Part of a small language model's weights.
Architecture: RMSNorm before each block, rotary positions, untied embeddings, normalized queries and keys, local attention windows, gated attention, capped logits.
Training: a variant of Adam for these matrices, 85M tokens, 5202 steps.
Each number is 500 + 40 x the weight over the matrix's rms, rounded and kept within 0 to 999. Layers, rows and columns count from 0. Numbers have three digits each.

# layer 2 attention key, 64x64, rms 0.16, rows 0-63, columns 0-63
508498494505491506491502498502500506500506500495500503487507503503503513511506505498507500499498488507500498502505500495500503498508504495501498501498503510502492502501498505508498494503504498
499506503498504495503496499490501497495501494503497496503496503501497497494502497492500503505500501496500503497501498500506502503505495496499503493505500504499504504504504494504505501504503499
508493492506494509491501502506499511504507502487504509490510503504502515512501509504505499496497490507502504502503503493498500497496511500495496508497505503494495499504495511507499490499502502
498502499497507494502501500496498498503499498501495495505496502497501491492503497500497506503500510493498500501497502506504501497501502500501505498503501499500498501502505497499499504503499499
497507503491499489501494488494504500500505498506495486499495502510502499501504497503501503509493499495486499496498488500504499498519500493506510483510501504501497512494513496510496500503515494
495500493499505503508495503504500498511491506494508495510500495492503488480489495503491498499497512497514507498495512504500497500476495501501499501499497484510509488511490508488503503499480503
491495513487503506505500513505506501499493502500497504504497498505498486509494501503493489491505513503497506492495500492509498510490506507496492508503492487491492490497495503476498498502499509
493504505488507479502503475498498487506507507511497491499495500499493508498496492514493516506497495495488517498506496495493503493521497495499508499501499504506496507495520506516497505492519497
494502508473497491513499497501510486496498501515504490511498507498497480500499491498496493486506509494475487493493496506499499503510495506509501479505493497503497500478500494487495511495516505
500503502509513507496492498497496501503510496504492510497497490491503522486504515508497509501505506513509498509515514501505499501505506496484493505497507502480486502522501494497506487516492503
508501483516514506489504504507490507511480518502499514509494489473500472480479493496486503497489517489527503499503528515498491498446497519503483502483503476505512486520479496500513509488463507
505502505510502519488500504504491504504502512497505522494509489489512529497501512519500509492505507507515497515513510498505501511486520493486495506504500501496506484524495505502500484498495497
519519484490486516493483507495502496510482502508525516509503509480498499494499495485493530485480466474498497485509504500491490509488492512494518492502526511483506487495494492502516512490494505
494493506506532506509508499507499501497531489500488509488511498494504535477490518515492500501521536523516488536501523497494495499513523482482478515499488503495492497539497501503503482523504505
488476517548523480499489522507515526475517486513485495485512499512501535496516518518502498505526565521535510523476493501492513473517522480510470505503463497495499482505482516504501478522521504
494479491497518492512532476494485516526519490473500485481503519507504515491496494518505492507518496527504489515507510506496499508500515480523493505505485496509516523516491509501486497499486503
476470485499510511521490503498508496489520497500495517482521487508497527495483544500479460466503507483527514561469488495471504480499503489497502520490463482509473508538513524498523495535529478
518476502542541438527481495531504514489521473520434496484542524513521541508509500485547506515534514539555508529491521482470480489510482507452472557481463485481478458521508512492540474533494504
525505459439512543504472467494535525451508532560554487424525437434563455555516447549507486511492545515528493450572492529437511514472470499598553473517447514487463444594521496547509542419466469
510555507585494537437463391467481501516533467491543464531540467512533472477525486496499472451464452512547464395486545447519542453500492501505419486468498476524514555527502409532516475481527450
453436474479500490488460662511467567485469468473436585546518502538546558457546550532592502425446513526593427455550418402545547486376523450506527510493549493458508550570519479555567451568541496
480461498477524469455526394464549590535486448536441523503482500538524460596527539479586440455477478400470542569498453434466566395423482507522434465509498435540484351512473496409539397452479470
435511538461550519458479463403559343532590500446564510426480525469530512423508399539494520463477534494510586587489522331529571513531491471426568488495500570432461426475468474564614385420480562
503429395561603473439506451530474539610455496457620493501527501467394519482393497509435398542533449629553532519466530510431472540456538436498506446503573466525473357527547451489376478458526532
415509632470479613578521587552525470529564393478558475462530464426464444485475600392618575471664483569509443510577555475506559545499481446551486423436491507460614449504488478382511487503349498
476416556602527577465541517574380453467601494497519531451524491532504531470469532384566373536402508559491457374474450452439491446495444523447542409512522485498449578434438649544488486397472528
458543444453414546536415507579491528482413457475517414487463517472329348401470477529498517519400549439554479520395575521511522457510372376537442547597466401452498498540476552418680553579543551
445495588489445482475639496495473485623625460407576576625452593554429465604557337603460468399584490511476514404493412490477503453577497449503570496545460375468486412580441478452502614554497463
541406571582361555491482512495469508515413435482555424341489538605615577595535540545551401544556456484580542537503436451506434542621541438541463593592508556454575581513507493378459480531479467
504489504410535509566400484466507451384337568441566590534433567485574626546489499433490498457569522531501521405512543440487577494433474656555546506455492451464515511538399461364444446543557594
534573526612467433540638542566414302499465556505442492480459359417558577545464490556438499538499503372493479519595568503515515407569563513523529438607555520550515474635460435522496446532569510
558519565549521508570578554417618507588511449472483561376480574545508445468495540368551537540508603487563518395500548554485373538519469503420557573524364541390432504515476353652457487569581482
502504499500506502504501497498504500501496500502498500498505501502501503500495497500502500500497495501504499495498505498497498500501498498500499500494500501506501498498498504502503498502501497
500494493505504505507500507502497496500499500508503504508503499494501501489500499499497499500502510497505490499492505503507502497491498501503502503501498495495505503506497488497501501498489500
505505501494497490496502500504500502498502505505501496499500500501500506507499501497501501503497504503489506502502499494500501498509501503505503495502503501505500499491507502503494500497513499
501499497503507500502499501502501505504500502505497505502510501498502513494495498496504499503497508503508497499501513501499503501490503504501502503494503500508505501508501495505495497507500493
504496500510516516507502496506500502505486508500502519504511498497501502490492496495500500499502488497520494496498510500495492503486510501499496508489498493508503497505492500499508494504490501
502503512502502492504505494496501492502499497492507487498475493503503480504503500517485505499505490492497508496496492498501492494511502496498499505505490495489493497494498507496501496494500515
497496496514491495508507502497497495501504502494508496500498499497504501498504502505497506503500500493505494497507497502498503498502496498506496503494497507494503502502497496496500493498500501
497515498483494488497496494501501503502503501507498484503511501505496508509490505502512500504499514508481506490501507496494509490517486492516517493501505504512495496487516511498486509504512491
508493503522485511499510508507490507492500508488512506489495499497503488497512501508488493506489503490510488511494504495496495494490512511494478508505491498480498495501480500485499504495488504
499514505476493510486497496503495499502487499496503490507496488514493499502491500493505502497496499497495500496505492507501491515493492500508516495503504507502503503496510516507498510491491491
503486499527493487515515507496502515510511500494502494481511502490509504502515506520492497516491523511516486499494506492492510473507497501497489503492481499486499499499484507488487489516497493
500514493491475513481497507507492490506497506496517499513485484504505492502496504489503498496491493488500496491501487500507505509480492503511514485510507509499515501500511512499493522489475484
503480516534514489530515514486501509501512497495489504481527499485502527488520505522494503508503510512535481513494505502498523476511516486484481498490476497474505498507476493498506475520501509
502501498478484508496500505502483499517505502491510496496499497502512503499507495495499503507489487502502480489504497498500502504490500503498518493506503505506509503496514505495495512498476481
485494510543522488498504528483527504487509502507494498489521481502486543492519503506481503487505526502537515522482492512490504480506519493512464491484485503490514481504487506525508487519513503
504478531519509491522517516492497492505500500490492499475524499491486536510507508516507499493486506517528485514492491517509521484510514483490499519500488478465479489485475498500519498523489529
511489475545473467451433533492501503488501498513503526520510490499526466518463494513508475491524523448523539519471490449536498469465509506517482503526489471536502530506486509498496479480498480
496477528527524512488476518501473509471508475518472513489523483504508557514494533527494479497508518498514484524522500505493487533516495467529478539505485476510497511534495521534483485487493508
544571477461539549492452529440505489506618490506464525556469556563544555513514515516400462480482560457471488542491487476526585469457525447487485505498570461492486482608478468407492527501517539
483520420548459439550512411506551461501499503459534477450526508557519588503572394547585532560516538503499505500526456535504484508414521496558505534500482464459430511513574470514468422542536520
585384618493512506480460473423457505463528567569537404535489494507427534533481440489533556481569567427433510430440548481475582503476476551500454489547437515496554478507481546531527620546552553
477483523493505596497521438433477452608451490473603619604471348606556432487540561533525496584582549473471386521488500560518552584516517522499539465492488507462489498461504568424524478516519537
466516425548444503494586512433575417415483633551554417563468581442506481446401609506593526436564440462496564481576409565485573554530406449477526432521586525474473432469583499509532568464486575
517533568440619462595458515449484547569423553394563472469456487656430489481530550547518573448483509593487508520576495421580451383561481601558533530590533506594377432444513580485439505477444436
446566511428586432600412507549478482522414469528479391438480476512624428494527424544476493486496544426424565377410373517393508544571488518550512505397502575539481445433518579450472528498551514
380441496559653445533417561577501481619415471540414505594482511466462461497604613550546503480554526521374573607524420554477464432481553444572521462515473452543487534534523430543435589483625635
551461433576525535526530298571562672401536566308541517569472489457550435448488533446527525582550521469548545486535464380540449551541613516462479517593477559522527436571537463453487554525546539
513448437514560488348513508638492545456471499628569517460450486619443465563446493514443629409539415552513525509648524453441494579501538499535506489459467432488427541447422413515579418517571525
440490561418492475496602445538585519396450469487464530539489534467381437542502458487443334561537534352411490495513487483533536502462511592569469401486544471422489625408523387505465610478481497
481502423578478350518544472488534421515418537518378555482745560625588531531474497482539495510462572495494594408570623472590500551568451531605543441482453459555556435534517479436520624500497504
592456458370631518455523487561490506521489496501419489556483505574483565413583462498494502479655536448646435408378582464509555485471488540466642491449474461527628541553646423523455472411403442
541523453534515435579594406529529580572567517493428523521480414466464536615393524523470631556520544498543614481391382514540568496496407507501639640506518424494581548482368552579570484387494518